config = dict(
    num_hidden_layers=15,
    hidden_size=128,
    num_attention_heads=2,
    num_key_value_heads=2,
    head_dim=64,
    intermediate_size=256,
    vocab_size=4311,
    hidden_act='tanh_gelu',
    norm='layernorm',
    norm_place='pre',
    norm_eps=1e-05,
    positions='learned',
    qk_norm=False,
    attn_scale=0.125,
    bias='all',
    tie_word_embeddings=True,
    parallel_block=False,
    init='normal',
    init_std_qkv=0.0742,
    init_std_o=0.0136,
    init_std_up=0.0742,
    init_std_down=0.0136,
    optimizer='soap_variant',
    learning_rate=0.00714,
    lr_mult_qkv=0.4,
    beta1=0.95,
    beta2=0.95,
    lr_head=0.0135,
    max_grad_norm=0.5,
    warmup_steps=200,
    schedule='wsd',
    decay_fraction=1.0,
    decay_shape='sqrt',
    final_lr_fraction=0.0,
    batch_tokens=32768,
    max_seq_len=256,
    doc_mask=True,
    train_tokens=85030000,
    max_steps=2595,
    dataset='wikipedia_en',
)
Each number is 128 + 24 x the weight over its row's rms, rounded and kept within 0 to 255. Layers, rows and columns count from 0. Numbers have three digits each. The size before them is the row's rms in percent of the matrix's.

# layer 12 MLP up, 256x128, rms 0.134, rows 128-178, columns 0-127
095:147110142122094087108122141109148114111118105140130117139106113157123114113152108164101152144121145143109108131150128107120098113091104163160147123126129077109084128103166125138138110132176113075097127132146116146148141090112201134076152150155122102140146140127087071113080119151142155115100111115144123143112074157138163137165151131152139160123110109124090120110107128125150161113108
092:101109148105138117111102112134104079143122152130106138132118125112084092115153076137171150139106168128086103119162101094125117120139093121160103135134154186116102136147137146147154094142093131132132135142123117162123153111134107150139156141136118157153139158172139166128093123136137127118140108138110148145104124135151126109111149154121150109127146150094153200099127083129147145140045
093:127093116120112104142128173164158111136135151128100137097112094136126103127100091122166161093132110094172120135141123107128102094115138118117104121167113109071115132152135123172105132107150124110165126122098171138127095139108120167147140110097138136143117144123133143153100142141109158110104137140149145125131110101137122203121131187115149130165135095142095147094143107108116127207148
097:120137164114160094096129131150134109139132129104082137109113104130127093147158131117128108142135112091122146087103101116151127128116101129157128137116160139146117105124130133154161161151176094135162114143169177126159107114085122147146184139125078138112130122115114135137128144130071127145135074124086085123100125106158146143114078117122147083126143080113138121157145081179134145115127
095:150106150096152112116178151167135135094139130122119100181107128104135145157143122148155114146109169152168115115172191102166131119145114147122151146131108155103096129125130124107087129144134091157124126129102158096115155159102107117103103135114110133131115165121084085098152115184145128166104133157124124120153088151090104110111148143152114103149115141134143162159157110160144152132140
106:081130108143087129087087133148147131123124114144133139081104142081126131115139170114131120114134093108114106112100130104164117114123101134157116140117162148126113131107134153109076188104163155109124150108105105146115143125141104111106164170094108110102154127124128126136119097059133164166169071145148146137144130092145131137141104149136142095126087104156164135145112164149134128114127
100:112106078166126128104127118156093108156136153125120188129107161110136115130148154146106114111108112143155133140123144115115118110112126121097175166071170093147064157152115138117143072128128115122115142161093152102158130128131086126153122140148140112141155136138073105115138116132124120154155113140127151121138082130135136104130122142060103135150097142159123129113152143092120176118161
098:097094117095120109098127118123155149137130089148123125148125140135139153143121136140136093121067164145144108107086124164148129092148142105152141148088133137108099096176152137122152095163126126049145119131161117151081112122115123097118108115106129112102153137100087164115134135109119137118151155094118142100176171139116118084142151145122109122113095174106119136135127150134074143108126
099:102089155095133133138123135114097129149115106110087144141133136128130143153092150171097159144157129108124166105101169137149119096124092118108132128110128146088122104167131127123102109125123145122140166152106133135117144128134116093145098121155115111104135171139157209111130120145097125157150139089102147153145096110142101174087153188111122097158109130142139109172122108125069138106131
107:148169098097131133148156101119099087134132124138097101143097145093160096137143105124129119143163125121133138164114139082129136121151149110088156123115120125130081180114133153115106146133087125099138152141106123110113131159150092127150155136158128153133128114178105139143142164124117159160147135130159128201073104126151144149127127110119120155125127063153074169113126145137142115100143
099:119120080120108098144095140127092096107116151134123129153138137120160132127133149114155140172115153122140140134140144124143093126141139132156061168116143106132121123162086110170142106092138105113091118092143179118094149138172116158111147115146117126138109087107124112141131133185101154126128174106135152158139112107109120097093168089139087107106143122124169151126091135147140115177158
098:154169102117116123104143168141132123122141131153136144117102105160156116129137154104144140113142131078145096084144112120151099131115128099160095072145152132100092173155111134162158172122157124074131103118150147104128148116117123107122151078105143133065144131147108088115140164127150101147127137123104142151116114105083125121135136109123120144071179101101121110139133142083137154125152
096:135105177137137118136106171158136118123128156147127142152091111119158112163124125172109115123132131147140175107107128120132101098116091148139120119113145134169161065156090102145130159120140131136101114124120127112121099130108143100161121135093151116100114089106075067135114127153112089152150129113147152147130126105111134148122169190150128069143134130120113146131116148165092121077135
102:135109133107127130101128143121131174133100128099092149155148110108157171149116177129128123100142130138119125145097179136142143085191140145095134152136108089119132111150116054132134128151135128098150145123158109111148185168113114145139150145128144125107092103132153164180102126171132135156152100113136132118144132122093132172162144136117160067112116118147159139137142097128146114137116
102:087129127129124066109160118142163095137108111146123113164135138090177149148147114087136156079132101082161160104179172117142090133135131148148137082120139169117138147126130142160096135102125174146120124087145139143105160130095143119081123133130154166123152097144112158101124152105134139144119102111080118150121118146113124144146114138136176153118122146123107123131112108129070132130129
100:143084153107173149132154141101140095141103151072118130124109101139167092181122095117164124102113116136134122115179148153137116089094119100105154151151159103160124138150096159136123130155131123095170109121157189120138145121125074089135173142165107138127133129140114146125120125150116123093098122113114100145150080116154115141170077144128139137164113120146120141128115153122141136114131
106:120095114132099146122178170171169093095125129126119134105071115155152099158138153104113142138130105102124144169162123160117141129136121156135062130119102134148150092153157134129071142113114085138106118115087129125118149136138130112091160141156115121138107118151113157123149108169112110170122165123174126133110118160085129128148173107114109135158140096145113139165130152107124114160124
098:120109140085143113140147116131099108139111082113124137127119122144140093120074083092105111126171172132128097076112097148093140137147148080127136147135109112114142121145158125143185109138111103128118122098147125154144110142151125139144160185128116141133127134120114100159109164143084121149157112095114100127141133147120138101135139130158138130130109124156105121120138117160132223176093
093:171098128167119099127125156113109104113100129129082142167157121161157129145140114114143135117156155106117106112107154099149111137072122120121125130138173129108111100105171088116123126116108130175149177102130121136173140097155122108119133138131139105098124121157138183174054141115122138113169148127119155120106138142099172151106158129144166122147126123126149161109107105088118145153145
093:150074107121157128116116128185137127114134069106133138114095169122144116139108130198115127112163116103111114106121119116134079121139112101152093092107121152118130152120174137124150104138174082143115134123101072140091129112137121117146154165138123097093127115132137102144109133124144143115174125158096111139114147124124097144147117097113120146117097133100129153107170138150163070125100
097:144126116127105126106128108076131139096136167127108118098099087124165124092145183111088137154139110116169128125140088109107141139092148128125119096098123105127142142152104097137113133125117147135156134104120127087130162171149171132148161095133134125095147116151104141132099168129105179142130126117147125164211147107149131118117125120104115138132100112158127138162056100149114140133145
104:125090122140155116147105132121130130143103143083095140126142125114112145131151179140149111158118113153126108069105120119164126108163109085118092176106124129093121145149111140104139143144114123144131114111084116102142132104123116118159143114164107165109129150109071148138123165146089156128091145103096085081106134123128123080104109132156095112094170095111140127076128139137161127144163
085:144151131113115125089114138150157114126173115110107109136122089083162158148143141133143120115136126111093115131141134139139108089155131110155176151097110111150166139119117145146111117136125112154126121133075114107122076130131088121053129139170133173100129115115133123141129101144154140152129154172148153127104068146131133128135108150183104084088092123135161150089163111123123136148140
110:172127136102171129152158143106105149108139139065115111105134121144167106137119118114149110096084120126142107131110133129153119105143090141151145101083110170074116116167107141106115156143111137117113133124100108100141143105164149159164127136141186154128152124113178140113135131156077098139145155113101153151108127080101120134129122143153083104156135109146156091157150125133131109163143
111:081134147135115134105147154115135141113154166113112147149109117167128135107136138118150126094118117104167105125129116153198100114083110116103179103106124149092135166109135126160106166134148134105096168141100121077168115138140124110126137117149146141107125142116133145069107138128107169158146140091117115130133110123182123123112103115108113103182093130157108128149099096112147084091126
105:192107119131138068125144135161118124121077104166115172144106141117138156114138126123107108118155137132114121109111102136093097115117163190082144100118128163113100108139163143125120121140138152089128120089118121150102141093111192098083141104107166138114124169134113150156118136103108143151109150142086122146118174163097116132109108153162127134135097136125117147122139134127125079129129
099:162126104131133144094157176164096106162147150126140095127101105136140130144127129069149122157103094098136120134139153136148116119137100162173147124120177135148119115125178119123104120097149122101130111134094147075126118124080122108112104127124090150099138114129176103127108105127093132125114147158141106126149128095156139150140128125107173163053161111138107090159108098144118139140112
109:107129111094100142142131173147140084173122093134123120157109092109135100169166132150074134138089108096150121135157141133125190122111135121158124132136109155127135131141140153130152086116125143092172123068129115138118164123130115149128153112179122155120115109145095117137143145164132128132120116120096074160131088139108138097151097132141141094130150132127166130098120168126144075137165
104:149125144166173121146142173142168117116137123129120117108096120151126124132113144137142113133147116119127123105141125126156118119104147081138134125121096135122062165126167111132104142164136155119142119097143146118089101123171156077080090117123119211117106086143108104164109147101128115127114131152127134108065161111090116083157146110100151118116136156110123149126119123121117130146083
084:131133103136123078098093148156152142125122097141112131157104143137100140132133121110096151170148161122092140121147149132157121143128160122115097099133134156126140084168142096105083119057110102131138167119112072110110106162122100116100128152134153178113168141141110135115124111133141115143119096128157135130101092103113103155134144138107126136065147124097096151099140144130096091174125
094:131071135149150093137143148134143130160105093154114103160094114140128123108137143110143131141126151120143152094147138171129124130172057124131116112120129093108135126132113173124147096105133113147184161089126124124110128061146132162151128171133138132127133129105139122084143104176095165122145081149149161135165133155120098142136077135096094121141151105131140140132134115125115108079130
099:102089139181126149145138173133186134179158127051146168123116101098145120127118148135162127139101144116136099149102140126161128096149159110123134091121150116103118101109170109116103108158138115148137141153106164101117138154130151113136103109148141129107152118136102099103119165163113127153126109102110126118169114088131122096150085135103100094104126099182133147151124099128119127107131
117:151156145170099096125126097150099135086185118129117168107113122130127125143129139130118072161108122125159142148130125120129099140163109160123127114090133109113118112161126134102118109133132133102048140103099153179192118135162159094132172118106148138116107110130110154152140120098094127104087143140171124137138131126086101162124161148110109111110136122124094137124158092121092125129132
096:102119099176119122144119088121098126104077114112136153159103137145150088160156114122155160133131137098125125157115163123132159098160088076178122134160077139109139137121121136138137082161116118118160153101155111162103137125130154114136163141129138136103128129103146141164129134126136120143149128105130147147155093156083127075096149138178119106161091118145140154120149159133096137140087
105:114138112130125132154116178129122098121152127101113148151086076119118134143111158115151118084129127109106104126132167129138088094070148106107159127159138120165157114111109150137148118109128107096139111114151096103121065067112114150134142129111112119137101148149109091109100131148117115097110178158133137118089117157120075156166133099087122149132163151154145091107140120123149144150130
092:101156164115118123096074152089093133142132158076183130134121106153149175133124156124107134082117122107150122098096085103128126112121096144122117155118102137127139101123121130152120085127125165127111130072169144118127072116108135129135159127097153160114110121136085137132139148137097127178141145120125122125123129133161163108138132156100111117194131117124139146103103105112085113113169
101:101136158146110150099132137115148097115121167088099132131143126115166117137156134144109137172141129141150109103152111129169112104127117102123180072138136091139115117186107120058144185099159123098129114142116168141154102129153128106155145106163122155132138095121123148113098141110120139125131114099110097130128092094174106113112103146133168117116097085130136105145113140147158142093106
100:116109102060109118110109138095107134135157129118085151114130111109133133066149146137133105122148130133206112096106139130159145143142144103095165132103141133131107109115148148128121134081128123128082119114139124147144162103102141115116132072112126099088140150143174123151110128160131168170111124156153156112177149175126094156113106148113143109131119143103128137122105137140155119142076
096:116168123106115139128136153103105117118138167146098149154145120086128122104174137060166139127162111114124150088110190091132136090122106128136132117082117146122130087153112157116150088142148153113133151116141128117152123153101094130149119127133103125107117128169115105156070113104131127116109111147126099125157094114132116114132118120102105112131125104122161157068162149097149193146130
099:137092111102113112108116099115152149136119122151123118103113072139061145094142119213173149155150157095139141127132111130106130165129104103136133101120160151133120123092129116138132127162130098074124104120146068125131111104139143097101128098101119158103117157114159165072148153133143154134133092117143115126091149139139107132133125150136130185138108152106122104128121136142142101111145
101:138113101122105093131115174157169081130157133167086104123112150121126173173171157152129115163138137129149128068099134120141153124152099095107095123133130100105169096124089121108160127123153162125180080138118118138075125123133137184123153140113166140120119150120104157153143123129147160107162134113093089111127138131118124141092132127117119134125162143114132158159097142132111151132121
103:119163118158104101134147136127124125104148128144097150113103116137140131118153106128123157128132078148151135134116103086125140101125144136127155127164094134155102133129122101088136120128136111133141112124105170129159095147191113122096160118171105177115105119136095119126105185159179108103139116146113135137109131138109140138101076100172114156189133090142157143148121096170154153094158
102:093147150116141112120151119116101144113124131121122147130125138113125116189140200141104092134108122105127088108114138120143169108176176149109125111148167131058143127127141117142105095140157128127120119078117131106124150121126136168116169100161131096159148118128113134116086134127156099148130123117172109179097124162154130145129133119155134175144161148140174173122100124142147119128156
097:126140140146076144135081109119136150102128163140155169160123088151092124143106156162129094118167119118107134108093130110124104154108157094089132103118137144162133144135114135098163120157118126125119148143148142125152082099157127169139161111157132170091098095133163130136062143134129138129114119141128093142156130136147160108150110123115138136140182091129167113099146109128083133130176
095:124146132123134143099142121119091129090127110160103105104117136136112152176106127124132133139213123128151136100100130136132086166108130109131140191097179142125139159139070121146127154148101170121152146133097135125144072152123115132127173151131132157140107162156118130148133069153129168143138124121144112165132123105149142124080135113164123166133109142109158130161125110114146143107108
100:092133104119140122139114106137112122106142126101121131137090132136146158129112148107094139077100094133130102132113099122154154104149127098139163163115110099110107141117134117085165127109167121106115108143110144169177090104179164080156150117115143130055122152193113109132127106115106118152134138123105154146092128127145121123139076141119137135157189121089151127121148134123114143097125
095:134140109147137126114082113068138102136144101151095190140150138123135084169110138144130093168159124162174111108139143148164118127173120098142123117100167087171110088173102132127148073166119133140137147101145089101114141113101143116130139131124134118140153141124123120141115136137110117121159156173142080149142146161153103149146111110129116134119151151103139126106149131080131150153104
110:156095153141115105134129097160154133095098150134107116096134137151113101110104146121128151160126148122129089122147135145167098086158116144111132128113086184116105122134131139119134116124141126135053158129124130107121113058156164134145186154113109110122156123131192121167100165158118149146154116111127110121130084103130170121143085133122129137116103127161116126120116137104135104174101
103:125122125095137112125163120120141092128123178107144175126120128143148141152129137099137122139126078110085149115128114106148151094132116101136138151139152113168134113116102119158143130081124092138165088139133147155114092116127134095157153125185165122081080139159165151078110116104100150150109116143142145144067155161110146141133158055128126151128138124133133157159111130136106130125135
101:134156135084139148102140144158157132135126147111106177137109096182147118131168173102166167143123091132128121157109128118144149120122176094136150106145137148072140108131165127096108146116110167122150157102125156148139175098114116121121134155100168151120126109102134104107152120113130127180098119114064079166140136124105114148125133123113126127165097107121152111131112123150151124170142
102:094104127104149142111144135141158128105119119098124167104141125139125120146134148121112127138163077112166117128097122130153159092112122146137110128144138191113113109160113165153097131098156106112126138135103108127186136163138113158127133128161103137144116126123103125164106147153151165122093105129149131138141095102132103101146147105188172149076122123168118127130092079069132111154091